python train.py --n_layer=8 --d_model=96 --n_kv_head=3 --norm_eps=1e-05 --rope_base=10000.0 --parallel_block=false --init_std_o=0.0 --lr_mult_up=0.766 --decay_fraction=0.756 --decay_shape="pow" --final_lr_fraction=0.02 --doc_mask=true
Each number is 128 + 24 x the weight over its row's rms, rounded and kept within 0 to 255. Layers, rows and columns count from 0. Numbers have three digits each. The size before them is the row's rms in percent of the matrix's.

# o: layer 3 attention output (transposed), 96x96, rms 0.208, rows 55-91, columns 0-95
# v: layer 3 attention value, 96x96, rms 0.22, rows 56-92, columns 0-95
# q: layer 3 attention query, 96x96, rms 0.139, rows 64-95, columns 0-95
# k: layer 3 attention key, 96x96, rms 0.151, rows 64-95, columns 0-95
o55 097:124148154117117133155117115111124074124112131123149129139097097137141153085117120095175153095078132165132179143146119151111163108110112158137111129140129159106155148131098130082099166134120116149099148137106137146120100184122058096139123131092137133124113096118150158126121084121125108116
v56 086:121171152172126160125111096148135134139092148142145093089093136132159122117139089137132125101176159096106140144165124203130122114114163139148108137132096111117148145102089146144109095128112095129117164121163075109118112096136150122095157131131112125110110142169153092144120115132119110119
o56 108:110111113129107122118104118070114126124184098108122170128129110179121178145116165141094162116085088154145137122115142094126136115100148159103147093148097151121101117116134137131139137132120110148085104100113135135126155107094178126099062153147140136146093130117140161107129141106135127120
v57 081:106149124091113123122114154118125135118093129109110131103132135159165140123122128146147110146177127148113160106165127172121150061159159098130140057130116172131129137136109127080182107151146097150094132132112126104120152120114121129120091116107107087130141158147106139099077150125128116109
o57 094:109119102158080162102168078129093150125117122135118130174136140124108118139128167133123127107107138157115136156127173103116106150110152141109167133133168140094093128157148137157099131071162099092135171138096103111143128102130103136120157115110129145132137115137136129087165116121105165177
v58 097:158132127171132082137135124080130140103149118128121104138133141116083116084159160116149132125099127129061106138101115126107065154154082107129083143134167121140107110153125154125135135153180081127131129094141096116144131123138117109119114158113126095135138153113123081114135127098093108117
o58 112:139092085101162117114116160118111166122103155102134146138115129121138078160110115160103126138159144102153160157164160086119171119117143112144140130113126128127150117126122129087146149124153163124108133177134140111103108096128084159165150102127120123083088118124144124165125092129186124107
v59 091:134152113128134126097142107144126140136113084151119158139124140171136128132138127170069110130136177152088103135169084117174137115157124153121120145138147140159135111135150135139092148113147100135122156075150136107148103155158126101099064125122124145096098119103138120181145095101106136112
o59 106:147112179173133095117092140086128173110101102095102136140135116099140088115147118091166119126142128141111157128149159150091120149104119153109123123097107128115142137131152056117095134151137133115103092134098139091131134138135113168086100143102121125133128104167126116148120150149156151082
v60 093:142075130131127137126096156095111103095110131097119155108132162143170128180117086160105130138123093154124106150142153100141156124123111119150112174122093089177139138084147109122085127139096139079132109150155115142132080128143103164107114117107117113170149119139133116144138094118155121109
o60 109:144155128120156120135123123144118149137149137132139131166123113136120135120105149093135141139102132164101110102075093162084135176133110139126149106105170142117110078180137153135174143130146129191125159106150150118099140155125157079147108157105165153106106141125134151122107157178134136135
v61 086:122161136109158120109122112104144121119156138184139126123134114109108163145123133168109107144136110130166131149140151093113134161182136120110087123094092123124160155139101131128151136137141137166155135156146110117118116147103181148142163109189110128109153140090169103151096089127089143088
o61 109:099166116123105152138166145099140084127095129152162114136096150152127092124105141129136154166117115156130120129207125128115087118109146137161177101103125159154112152117143084121167125148132139112137127097134132132087137101087116118108115151070132133141139150151108147130101122097150092130
v62 086:136132124099133076146133171123144111100148156092120133121067131150156120142140107154161132145137118149131130174124130095136140134058128106154163099127099161156104153115105120134145111108100154117084075136107126129137099169167135086121113127173120128093131161141144145097130121108131123133
o62 097:140136118131130164115135106152102097109110131167136118100158126127123113167120096107101128118080143147136141139129132151158073153150154148133127136132112150089113137118160112149121113141146128159151172117143139121117142124086199107158100145140141111100083152107103088182147150175116156119
v63 094:140134122121147195116119109151118122097164130173137183119117113118103157155119159104139134094148089154124114110069152148144138128142127143171129105164150133142131115155114160136140108141137118129093115184131133097109080135170146136112150143148173119155113135143072121153144142138129142107
o63 105:112126133139147147147158149150132139141086132107137157135136133125131137125088101100092124139136146101130119098132127163097165113132149065117087130090102128060103140178134123085103130130069131130123149117122093131171169149072097138125134112125116124099111089113106132109138132109104139129
q64 084:144168126157126121100124123164152095127117108139097151078130106121150117116142151167156127091136154153157113133180132110117186142110146104135132130149064130108124139138123132124080159129081111114143116197110106118115107161131162109115131149103127124129089130116161161132136168120110119149
k64 079:098136127118128140130109127105079118155103176105149156130128184149120119142147144091113129142144125141101139145154129105108102129158145156113156171138131106168151134174103139122117131125111088091105068130148127131153151094137091147116086142111120129112126141116103160170133100074135105085
q65 088:133121128110108099143094108119118131076119095114100121154085141077106119124184104154140126132124092130148120111126136142118155106134144116113102132101111117122145148124100132153147117122081113118175155161136139127166127116112116130123064150061112127138119098118130166088109143122149183160
k65 081:190130141123143104123154129154136066156123129118134148131148137179115115158084115096151098124140116103125117141149162109139114130112139138145129150108162149176129129136111105085087110142122143123108098134127108125086184148156149102141136120173123124133093149133140108182126135124166109079
q66 096:090097114153141189106108130135122165140163117121126116071127128111145148127157140134109131123130140111098121144041092125157102082164128124137122137146100106115123109090122130144158159135148125162159135106163136190140126085134154156118155127114139142125179118104118123120130133146119126134
k66 106:139111134123132128137128076129137086112155130129127089156138175120092118124140120144093118117114148112089143087133126147140106146144071138133114085118138135149142100115089071082077147150114140132135123113127108131134149137124108142167141080159123140128101107141140114167174148141123063148
q67 097:138180135133072134103162112110149078155131144108111170155137090130105140111119122131128101163106131144151134138204157104130124138112093097140153141139161115151093128122166112123108113101125100116125122108111083119099110144115123112129114116119150080127107101153124171124110100077144117111
k67 100:146078151146119180131105153162126109117113141133142120113135140190142148156156086151136179137112147118144140138123149125150143133142154140117102169142086130174140139172137179145133108168151108096138120126139106095152117140142135162123125130132114103148086166125114147084162111087134105122
q68 108:123108078101115162099124143150169108162163122156073125085120145129148101120165111153118123128145145141136117154102123151165135112149127149186124091111100128091136094116089127154125111146083144154113153144153110158124107121137081169128165124074129107135128138136137156137127110125105151135
k68 093:108110155090155114117121119103108160153079095109129086182117101100125107113137175138130115103164110147153140136130103131070135113138099146082109085088096144137133150118143096146119177102126158077142135125140164144142128137119103130135124169128141138120126097111092128137134100135121164139
q69 085:178125127132137126129156098115106090179097125124163130133103142059070130122167129107158138131094149091117116139136099122146103106135139108157139148155142077119065149118165124109143137142169097148147139122097104118120105126151098124141112096134107088142112109149148125129151136133107117152
k69 099:122135132152123148114147133137109167125122114130124140168181141173132144136155084165172111118136126159145156170120179116123161114148159141137149162091135141115140141177140118158148148064128121132135117160148146116114149107150126148131102151145081122083116126144186121133113140138115088146
q70 100:117143138153152116138157147138112178078106101137099175148152128119092124141092160110138132127126136124110148126147122108133158156094142111081125136164112142143141229122149108116104139133128134154101133121141145079112162163100132074117128106131137134120119111136170114104130145108140146114
k70 097:121149122164131134141168175148105122119090158085129106109145164140161147120152113120162146139120114145162163129143133087124103093120143089106161160115101142124121161120116173159129135091117081089125135130097139125126128119117081119125162135139129112137133195079117114113096115127121168144
q71 099:173135139127124103121147161143140103133094101098115113090119145095109109110082090139154115126114088152119124156176146149107113168147128119130143091140108150131149117143125131112140163132152128119122096129136122119143169133107093110084106129083118078157074137183114122132139142153154117078
k71 111:104123118096135111125131146114121141146137119127113125130094145097120082130128124204197158135120109152113126143140132102182132125112109156153152123089165168143139170161130131189146153099133109149141137173123153115119129139124096103117136144113092126116116128159162145119089150122089150123
q72 093:131153143152130133111156128169151074138141132127135118100116138141141088143132110127187144119084157137191130167143157115117162153111143157089120136148119121094120096131141129125120146151152098083127119137151146107135116125124123088093158092148097135160088167156104122136127136148086103089
k72 136:170136121142100145120157151129135114142107116137131136170150101162129154129134094166116107156142180184127157147115131154154165146122167135163138165102091136182124117134121150118101131147128164160115116121120129109109112138156139120114103104122101132112122215146128150152145144103158151142
q73 099:113119114095126147141155099120147127086163123155127138135125088131153104082159158136160113119133148162127163129093108158144099112129134148139101120097134157100156145164115109139135137126135134142115161101160133147185148064177132133120093122068144165120104146132122111137103150087128136156
k73 113:095131113129092103141182108136171155147094157178113128118123188150144141100095132128124126116119109099146125132139124104132075128169143150164130082192138090124151115135074115128114131130143146141117134115114142113151112100119159136147133143153138107165159114118118122095096149123148169121
q74 102:183145182109147131112120156131100124141109171130146124130104115133120136150116097119141103151083136126106123148170114119109130144130129110117155172119169150142122138142153161137106129104142119157151128109133128146156128139156065099100116177137154073125130139158105104147128072151171139094
k74 113:121093123162152140088119130115133161104093137142129105183074128123101063093124125111124105115149149124133096162117108127104101129136140121102118085129135114097134112140117091107170129163148149132129150138160114121129181116130089167123144113090126167115132111126109102157152149173100130155
q75 127:131106073126096162130157083137141079139115124125152133090132105127131123167105119137126143128096096117134115120140147136121116134113132179169098142128162146157118079144131091122153136153138115147120173112122172116104137195134174082119102131108134108099132140117094152108147146128160097127
k75 119:090097097105096106116101074081116124121161128124137157086117117099104176111130179137143144119141132154131122109125124152114094123128119145179160078138150124094112106131130073154112128130128161116129125116117175095118126105133143132147087110110128171148163143105107126107117129137158136165
q76 103:104097104130147116155114123119144142149134130096166126143091084125082119116151164136109107140104135115156128119132099102116151143141127105075162104155132106141117091111166124113087192072149125158130174107107151108119117128149173092110128108129154126132126124089151115121145079136116149137
k76 107:112131122123103171162133120117120136135096110113148140116152093144126117156143091172122167106115100122122102190093104140109166172148180125131113108114165132127113088161129085100104118116113125125167132116128114118134129129152175137112105153109097170096148108135137113101139142169089093134
q77 110:123113144160126118164141117158066136091134112118146123189152133169108110129112118104122098162115167136128138148147131122136139157142144064130120127147167141145115155130129098158160118106118093128128148109103072115153140130098133158158117131118137117170109143118096159137190139121102159147
k77 114:107133148113128160125159132097136161160155162147115135146147118137108154142105125104124096132134162138137142124083155113154122102111103153126102171165136087117076154105131142141083088126130137059152155118145119126123156138119111149123105107165131115087140145147089154115091149099082136149
q78 102:138121148108172111132125095168100109115138137099130122152135150084145110149122130128099163122101112143203104117128140155140136172131128160188111118132135114119124136113125134120129126109096086075134123142132153157087119134149127136151133142080108124126129097112084076149142139107166137081
k78 105:189142103141139143128116116100111112115118131131073137142113165138108088124135115116106151113133087145135105130084085068135106136139148112122130148120148127112145097078100130167145123138109091102131088141134078129121180129119099142140133118144141128143078131134118130148128091121126074086
q79 107:136126170131125091110178162150104116109115125153091132061161114144128141152103133145141144126159122140112107172102135126154094164131109130147123111135107097118121102138124092155164128117160169141099108115170161128083126135128163102150102111143127090180151147087118096136150134138127124109
k79 110:123109117156140086092111120140120130115145104147151094103125075111122077117114091128102112118112123146145082095109128073108077114128104109135123122133170137163173128117105149169152123104102139118103137149140166113093118173115128160154121150117161119107164125132095148131131160120165155133
q80 081:087155098096114111081157185153138111112151125174133094098102109150092143122146099147138126138131118105127140134122114098111106119109086074098153142124119112169154148135148129125119102128120132153170085138171154125144127110128117158160082122127162129172116135130137156141084129130156117151
k80 088:158105105146107135150116123131155121167116136134131159116110131127140125180146155123152158146186104142125093146165144140157163151122170175099107136131095151106082118142088157147150154124123087146143157123118141147140106121074127122084142156111142122111131135139084150103084138168110132120
q81 090:110130125131133139156125125125124129147132108127161103084110178111133131140163164133122125094175110113109108123113084155144097131164145133131126095119110101082135107131125179129130138118135152112086112110100090155121141068151077148138135124149097137167163142116119116135199141128088117142
k81 082:156108087132157126102136138102147108135149146119104136118098125119067159102122147126119105140113161140126109123093119130143134125103107083160130075109132170091131143113087092098107153145130120147155156118136140143098112113117109136149151078100128147121153079161164119136108138192133117162
q82 079:104133127124126110079108139089135083143141143110109177128127123102137127135094165121137123154116157148075106136165112157169149148094103141156121098132153134130106131109110164140128164116142110169094140102122082130118104154125097104126145099117122140083165097139140088185142134132120139091
k82 081:101134109126120153146127146097116171113143158073115129182147125118195131131147112156080122162161140186113121138118095133131131109171150128097144125104078113092145147108106137125139146121109123119166125127098137135158140114102106148094127147072116151146134138131112130127103145121078117137
q83 082:144161122133143102104138096128085147124104101136084126118131091112095115109131150128112155115105137132099119127092112121082145131165109122125120149147141118145175142075140124127125138153127106174142149151144154117143101111104147117132111121065135134104142107122110158160090124154132215162
k83 099:159155091104122126117128154124139098175164146118118134145123153100143127154096099106126095115123115149125114110178126122155158123152134130160141132074123098149109134099091138102137085143097155146141145142076112122143122118117061109116123178165088149154122117127124174137128114156134098108
q84 096:141150112120134162131186125117127102141152162153124146157127141100064141098143088128145125119063140115114143126163114126151158108098151130160137126150149132185141138169150134108103117148152134165137085138122100103127097158143107138140140103093128145147141129147136124166104106171152166117
k84 104:096138121149101123123136163140082108097091126114158104104170135142134088144111097167156119130160142106147142181143110122154157117170146140131161157163137165098123105152140102127100133085138099138150132176155107126129130096153148148087127118135136084129101148099107109150119112113109135090
q85 083:120137156140157117128156169137108141150090119149100135117134143118109104129125107097162093135113128128129140122147163125114131166088165106132133151115108132169098171125153135128128145119171087118139131123138107083138140116098114098070160133202090132105114153145101133159084091132135096124
k85 075:161146146111097135126136147137119070167128122106129119155140134126135136117163103121117121112134134123110147130160129092174138093094139134137151168121134166143118110135167137131063111140123112109141130124141127136109127120121165146093143161094128066176138155147115164076155154096167153098
q86 111:188143093135120105095118136112176127101148118107174123166135091133140130087118120157089156170133098141141170161121122090142139136121113115124132136138148137149125152167149106118096148092139100121113106114091142113117128104132131101140159126107159132131091097135160181167164157113157118123
k86 125:127087160165118141144173106123150115130112106104111133096180157148120133140176158144136119120175123117117130144060110148139112175112124107097134108141162139135140118118121168178130143120191102099107102101144099143111117140122166131139113111106126127135139109120130076129135164151147111118
q87 105:085152135172130095102097116100161111109104127152104085158106132148108097147114154148076092145107142143177122156146144069125148165162123116119142144129171128111119126102132093133111100131106110109140132122158155092107090136112113156136121135118114142129106135109087124095095121115111159165
k87 106:153176122097146124162103142138140152136160150142107126081114134118092117119099125112102193109094128121124133126134098120135096106145133104128083145133117127168139133094189112074103137154122124087127133107100132139137075122121074108133124154160118162129174132096130128138140106147133105139
q88 096:119155150135120118100178145095148108092150156154145095160134084141110103108128136100183133147094139123163145117187155134126143139116133164150181166117140097156103138162122106137101120112142101132125115134123104115132085149119110101146146104144125109113097112118132093113111085106114123078
k88 102:141139157118108088140139149151106113128111090138106116111169137125132195156132116127104155125082086107094123135121119151134108139102093126145136110140106136117143125149086089130146132172120113136130100105151152109143131123083155086109125129160170115191124129099132136089102162144133080147
q89 118:120142159130139136131079113120175167117127138130100140132121116148148157165117122129140124157217122098131115122069133155138124104127112144134162120140130139096101099111115088115108128149102112143110164103109182143099144113109103151114131099187133119106136130130124119097137157175137148105
k89 112:163129107115122197113134140172118103138147135131132120113109123086116104117165091109122117095112148106135132126112151123145117109115156115137155139127172127119129097140170065160138150183123122135148171127110157131089134113190137125125142119078088114131160152114106150117107136123157116100
q90 098:164149131147138148134102118172159121109133177094134134128111149097138133153164109137127120127121140073153139140103144133091148116087128126102075118113095150103134113105126114069103147155102112112148093112114184165162108153116120151156129133109118122124146137157074178100125127130122135125
k90 137:144135132108175115124094116118142115112145108104142112093108157140145128154145127086097127102145118134096124104136118120137113141124094121090088070125128104111129116103091115133122112142075113087120109095130137149160093100124130144173140101149139148176180103135153109125101150149066104108
q91 098:119128179123160115134123152108116182088117122151127090094146130129152139086119106152118131113136129132146106144174086122106170160115115138078181140118160118167105138107155099120149125147141125101109097109107113104121145116145177133151127158120108090122087122126153159137153093161107119147
k91 107:126163151102149093158138141103117122147095132127099119110127143161123125131106107122130120130176106132127107099165131134141119123123119148132101137125110086062081125160184118158178114106131099124114175104155102120129115107108153105149169152102128107084125161142123166115164169131132155120
q92 114:137108127115142158151148121152148125173141120134147124117117187113107096103124133076142127131137140158114129113139160093154079182096136115114137153106158131092152125129119147120144127077113139112158096098140107159092108108125107124151136143137117188133144112145113119109104129194139085154
k92 121:140164149142119113111133195118088101146100161157137099107122124156092157111097090105165157134147160111169120144132097124152141145126139129169150128132133116141102163152127135144117107105136085144108136142111101084114117118124166177131135154160138138166126134167162111112094154158154125147
q93 119:142118081107152114133094145088156088156153115118122123109144151137117130127132112142134133144135122094163142113106147143132158101136151088116098087107103103136121121153100171196136137117141090083098123103129174173125080146119085139122134116151145123158136164145150148083107149142119122128
k93 116:155101139132116129132158149137149079122111137106179133118148133136152122092145111160169157117119091130117094187107134145151183128090118106143122116096119173102174145126140128110110091162144126111129087136152146140113107158129105105136132100132118109090100159151157150135152144092129085120
q94 102:129119101125122064149107134133099134124134149137107137164089154105152154095152132140119142102129099130127187157171136085124122135169150126137137134125115101138119092122086116131135134166102095159124135144127148113083145099125099111139110143098160123153120151047161166109114142133120143125
k94 096:137085088116156124084153142145139112115121116147110122169148127142139137149168150165092165117145119130133177161111137107128158129141129149125133107127107121109170085156134081145128138149107142116113141150155126094064114167123132135147134166124153133152082108075138123145128145164092142154
q95 115:125162132113147154143125160141136104097151133128093134158091135110144126124123103121124130140136148132129152105159105142141120165128096149122101133131104081131114155124108121148082137124100106096143160130074061085171166153147107090137109167136158163126094086154095127152106152131106144143
k95 113:138151136120119122150173106155134150125162162155107097081150122157112117122094085109163151150133137111180144122181119104164128145138131154109118155125153117120114150126118137128115104111121128157149093143132104124149146101154129114094116124110126099141100115092119123112129093151055108060
v64 077:103146152101127134147137078159165158144113114133089102159161124106132105116103096118142138144123097119112105115148097138121102144123126135102093149107162103130166155105149123139143178119137140133174105127072108135140109065127121163108088144115127131145110101166133127115121130184163107157
o64 082:138142132106151156109091079156111135157138128104084130112108157102091110132137122101117117118122140101146162134127097110135117130108161145111105174156146100123170156120104140134156169174125124143123103144127111153106083104159113157117080134088116148101124114191103128124152141172100129145
v65 083:097103174144110149133149175131142138131131133095128076130137103121127094141151123140122110095140120120163142122135142131133128139129154063169121150138117112096102150155115090152157101105134177065158153119115110147090183121118116146111107122160086137158133126146122135142167131111135095150
o65 092:134126187102113119141163146095133101133147151153111137087091170095133090113150111147125111108118166144143107107175121191115134143101155113131136079115123143114092133086121118132155135120145147057108145139120127146101147123145107108142115127082109140111114126167108169124134107130145148121
v66 093:123112129135173191171117140153137124132123162121151131135160146131160151101175148132138140085144130159142130098144145084113113136164102124132126116111164098115152097161131102101119129109126172132045118139091136108145135109153113129130090127103135150150110161099114120136103115134136098164
o66 100:131152114150132144159103146161140109118134125120127092139134141100110104118115102068122119122150179204138124116135105092144127170142129120157106135138108111083128136168130116114151125142144089114136138111105110136110125114127120090135162131103199153110092111091137100157114125181156125134
v67 089:144199131109152143119088128139148149056109107161143131143157096126108133163134131151127139105110128152138157124129133124137161115099138115157138123081085113124137156096121080127150110124147102166165134160132100149131100142094125151120127133133109137097127166164123119191123108136098105124
o67 091:116133133124141158107157145112115130113102122144138144135128109123155132100196154117168159101099125110131125111138088103103177111121098141138128117110102067129142124143165113102176151142149125090090116101117134141131097141107130181105122114137096096111133133100105097152127094132139107063
v68 088:109098147117114136112122131141148131139148076084074094155100156143131094147168155138110089133115128133141160083132098134184096153114150143091139086128114134173110094114079142156123163126164138133121117159121141100123089136102117128124114107133120152135140157112133128093163122163112145148
o68 086:097161153097105158140122129103115138100127147155098142088107131143055088119106142142127129147105070089152085148145121100143134136113135126131108119140167124146126136153124134142105155119197129120181133124149154124115098144076145139100150129113138118117143141131106096166133130129159094145
v69 090:143088102155149131161148123199141067152114083131107111074113143145122142113151086129116090123124099109140154102140158138126109104124100153117156112130082102102140111160131122144122160149137129154166131107172121109117159082142121139125083132103144131128135122133137142149127099112086112121
o69 087:133148092124142152139129123166168079144115131143100079149106132162097115140164160147121086148147124109131141124121190136110137135106091124133139154107061103113103142151121126150109139140121103103130141113117112108121127100079118141183123105084098141095127165141088158128139125116150131140
v70 093:194121145106109149142150085103143135161102142106112156139113096137114138129180148144094122120147092150104175131083133083153129149154128131120120133135117133111105132138167123185099147133158101074124172131170122087115100140127148130134129124148117128142156124149126101147141155164125148099
o70 091:148110128121114164126136174120136096120105111096100169074150096154138126138106114150121105141149119105113129151168170134120139121137188070117097091124093128141141128113106136150113135101141171120125141134133095121150133149136114126142109139133155123148096138153108050161151098116133156094
v71 085:197156119115099136138108157122124094109089144110132135127126166109180106141107140149122122108157128088144092119130158100081089129128126124123102124169107140093128105130144130097147097143121138131165113095147095071166112113116105120147110114142102091100122111123120096102139116149137100084
o71 088:140117092135076095111118119091129111086124125141139121149139202107165107133146074148154105138171180078103137092163145141144112111144150135123114128128077145139137120116113116122114116175119151160145116123113113105145135159092089141109120136131120134102097095152146160120115128121145132113
v72 082:089185133158100147079149093128177150132102093142121137150162154121134125143104094155136135156132125111187106102140144118114143120129125099102108151135096128147159144143139133124106156144125117127147117116148158135107164149135163094109165111143139119070143078096174093147131135125141121125
o72 088:082138156093144135115120120105120091129155119141157094138159174100144119149133090154122142134109110113157125098134127153114131121095148142115124146118108137142128143123150141130091045146142102138079098098146140158180116124146161128119088107165103112143126157091095130087153110120117106108
v73 089:137103123152133128118144126121111124116104146184077133149146106156118140172122133132109126167132082128128142154105152120157096131158160158094130136113137127154164107156135104123133150121093125135107094094149113139122178188097133151146135145121167116142112146089080136086091150108100163131
o73 088:138175132150114155106129117096094122167132154159120159114127082171115177134108160095110156105131126174085135141140133146125113119098141147126091132091124146113129128162155121107134107188127123135114149098122120113137148179117125130125120148112159135122134165095106103098092132110094150179
v74 083:147127132129108126129184080172109114080120137146125155097119134101153122071155140128166138146177093147121124167139142133105140160147124143094089140131147110184138124104107125122090116103093133148141146120118126168128076139138146167122116171141108108136169150114154119110142112131135151146
o74 083:133136156143116136125138098148140149117137159104133127131110173176154109100125109087146130125138132165136152151149157097144157178111136125139139146141092139179138131056085146135133111122086144162115065107110132109163134138131108124100170136139148129148167107142112101128136120118081123110
v75 094:100164123138122115116149115174130095111125102109142155092117131102132153107120151113125143085157088124086134126149123137147161155168119161145140117153102112081141101102174153136113140135128095143131105123135112133124124168110128107090095170090141099125098148163125104156123114123147070080
o75 089:104137120145134137176124144169120161098113108131077116138111163144165132144136182168154143128127111092093155102168128104105109132144091113090119160151085126117110156109162131128152132142084145099122070104137107148154113103138120104103114151132143165151099137140162114103147119143113118129
v76 095:123100130116152111111129091103121117082153145147146145136119119129149145155104123141096161149141137135153108135093097158074127111147103109138119133149169127102117164122113162085114129096178075124162156099110151147120132116109104129117153152128155138124099162165197128092113110135125104098
o76 092:131119183142137098140141093146134177124132105144100159153136094125183180102130096139101120166170101121146149147058139133104150137148125132107112115123129143090125144127139153127129132110141103174113125086131140123143140132122078119128079164131131160103090128138134147093140139144140106101
v77 094:140147157086107130136141119088154138094157141108149126129171117100102170146143124142110115108114114158128145149149131135133161151101145072172128111102125096112122169111132122103102119122149170120079051158133107106122159144134103118113117133131154079129151091136125124086128115141133095118
o77 102:143108168128156105123122145123131176112102139078128119098137147058146146155151132115147143078101176089122134135162153126089112129141125089145128112110115093126133172145127100090135130110174129122154118097116109134143144132166131141146155150106151100120174127120111144071109132147117121118
v78 095:121176120102089094131117108178137150142117159135121143112139143127095168126115135124095139124175145149117156144098143163117143151146150084154109092116116123158147097142076134162130149150126100141141140129099138105118084119160149123078086108105111154144131101149172133109139135151158152097
o78 096:125148089147137112115141103107134128164143152123128123121100132154107155137137126127112136118120106136160130154112163086129108135141154114091126142161122081170084171164092117124115153112145114096102105129138134138136117097170176107102115177121136120156105126162158108124116133096167140051
v79 089:164127124135133128153088096123127142131113125132135152115132120104129145082150165096097141089112147178104096132119113124125104101148112142157087138139128104138124101154101146111131156171144119091126124121157189130138130145179121102097148132105157099134148146168161179128168108147133170157
o79 094:121122141115169133088162123188157125130133132145134115148141077124124144118147126150151092102174121154138171151133151103193125097117140147116129148115119146113141127119097107107140103123138124130143085118149133159111153114177087103138145189151141150138123143102128110189137159131160120136
v80 093:109160111132126079118122109132089108128136109122087127104134070114112117148107089143157090110095176125141123160178165118126137170148139135151151109166093124115116146140125105116117125134132114131164143128137126121183136160120117158173132130090146144090103126086139162161093098137126118105
o80 091:102108121085117137107128068140120119122119146113114111163127104183168127144127153116117110136101169116108118110089104145101113125181093151150126118125126171134102118147126121113161124158148126098188131111134115153162132143146152150153121094123109091138118130091151135127136090086083124090
v81 087:124141134114094094064139127136113136124146176114107137125132127184130127133190112098102096119170151129154159089169135123125103107112118119134143111135097143120121151109134104153116098112118121143135131156171163128081120065148125140128148129076110127130119118088111088120120107123163155132
o81 083:163136103139089105155130089123154114155141159096153161123155153117094150141174142134121119157144114115187082110112143113115142109128143084098130087151121112118149102110131112134089093157145117084165133130141157091109110135166148126119150082102136136153095135106140121102129115096114096135
v82 084:120106088152146090094165150108112117154132120139124154131175143142112159105114122105155146128135127172144126144125117123141127169143159100142116126157114117156117129078160143128146138117155114136145126117196106107157139098154095122191151104168135142116126090122111131162075102154110101151
o82 085:099112132139108126101121124150125141137140116170151131127141152161116172122113148115151090105115136090145084144083132169118116088118129084178085162136102130099112143100134135126144104125166143154112153158127101129101125136145151119182126110186119085121124122131135100085140178105132119118
v83 088:109148140130146173176162125139116107110110109146097125115126139149123148106118127116148126129105111127118111137154146137107108104146203140130085135163090128087126119123105146146093093136099086147111162120108138104144163156145108078109141141062146150122158142084110139142101117129171122129
o83 086:156113107151168139152090101135122077140129131111102144168096142120142133162114139125131146148097114133159130097140149141143069133166155152129131152145108113102077123128112145141140101143117094121120165104150126149081130139133069138126137116127179159154153147100128130158132125056121123119
v84 096:113166128176083152135078138105104142110125102109115122092094134136066147119090133150138128159120142168136125117090095081133167129115116147114098141124160155103121100116117128116123114094153135147118123123151140113064106168129145138155105149099112146139140078124159123125117101152136100115
o84 096:077111115124135122160136136082136184133135117122145096147142106134091124145102133103146102121143121122146165109102131116108155100159153138099152131121134152135093121161096147111149115151162155127096125145145128159090091078121107119125163152180120134166125148128129119070108070144115151131
v85 072:103115145144103144119144106100165131151110130109130119164147127107120152179147131141093072155140130117155107137142128127134098129135124133086120123108165167122103148100070148171107119095151138109096113116148153128164088091101165099115107151162109126123094077139148135160157140117118143157
o85 082:095164120116126163141137148125130126129100159078117138119130124058110159156133085117146097143143104129134109138142117144138129157112129116103129112133149142146108082140111121136154066148158138156128140114157164111139095123107153085121058129075100098100149114136096117115133144122146156110
v86 096:187093162110085094136109112136124124144092076142119100118124134102136094111115122136145134120138096087144133114119159112131063117115119143112121139072170129118129154164122151085072107134160119105102117113136117145137146151145146120140144108139139162156117119137086096102165132129155136149
o86 096:105130128138109115128112156106127103110120129127122141124120132144136121172137092087124061157162134118104138145112126137159115135128176140104142141102155117120113177140111132137072097103105131132119144164131123122164135121143128183089184092092119142135183143137104144160140145189121136133
v87 106:132146106091130130153181158140101148109104119148080115139130122155124154119139090133145139146117142114140110116094117131104141104160169122175152134117088105103101132104168165091135105122154136173133124138047103115182142140111138137106122136180143099121112129132134119153119094139135124141
o87 097:170153103145142116129083140119092148097145122082097124123105119137125145135142092126178115137105145101110125147100101189121154131108072146160115147148129101132107103101128105107061146140114095145104117106114105145140166135141110139128107123131148099137098139141144127185134096124106143093
v88 091:120132124138122155130097117139081113119110142127165120108108076126134128155130121131128104102159113101130096117163117128169107137169168116115139130143147102092115111152122139163115156123120101164182116138101157148135123148122134139153161111170117058101164111120132127081153105074145093143
o88 099:091099171134081129099070156109073135135138145112116077138096127121169121124160143136113121109142136170163140095166101124136131103139122092089115145116113152141133129075116113141089129097123099098143145128129144113134159117069114114132129142089147121105140125091119145125108114097118118107
v89 087:157116105149140091132122081144169109137107149176079118136126123184112155172135120134064116123112154122150094148101129125100194125127140110090132118139119125167126113110130163140168111113091110132141136117102105132103150143176100152124131153145128121095116121122094119153131127134171121128
o89 092:148109098179113151117121111100156138157104124139125143129132105122091125132155160113129120133151085160155110102126143160100151132133102147147100099116128118131143141148096139134115121122081098147119128090145132172171150130145160177124096147146150103102124102165115123093121131095196139182
v90 087:103152150105182107112104138129177104152114097121099105095115114149133101115140110163154139130159136142151183160122099128157139104131156132152106080121125144160094123082136141161114140128115063153106143114105115112095110152148111154128149146145128103167110154117111165098100138137121126155
o90 089:089094136105138115145131154099116172139116120062119187103118138186125115162139147154114130152121084109143124140141101119124132143106158134181101115116140110125121151120125133142176108115081075138124145122129091145129165087105125134139141115125125123116128125134154113125118145124130053142
v91 085:125167095148110110085121100124154127170172146148117131133128155126136104106118131079144101149129122130113122095109066107161154138161115146110164145165163135122156146135114156127148123113154137158068095141125136169107161145098148125127129099101113142161157129120159146165130144092098112130
o91 094:132152140131118083131100132125105173133135136144105124116157115106112125113094160156120115152139090165145103111109142071128111140166117141117152149124134120119142125132179110129124088124151204193090097133110118127131128091163161112132104108128106135151123135089119118160114094127102138168
v92 091:139099108097121132134139156127151123076142107173097090125151115089160095135133099139124181125098123140149111095090132079155149146134114135149133103093129162127122097120153148105117132157127168104116189129107153148142116138138096146085125115122078129095103140115097147117101134118112136094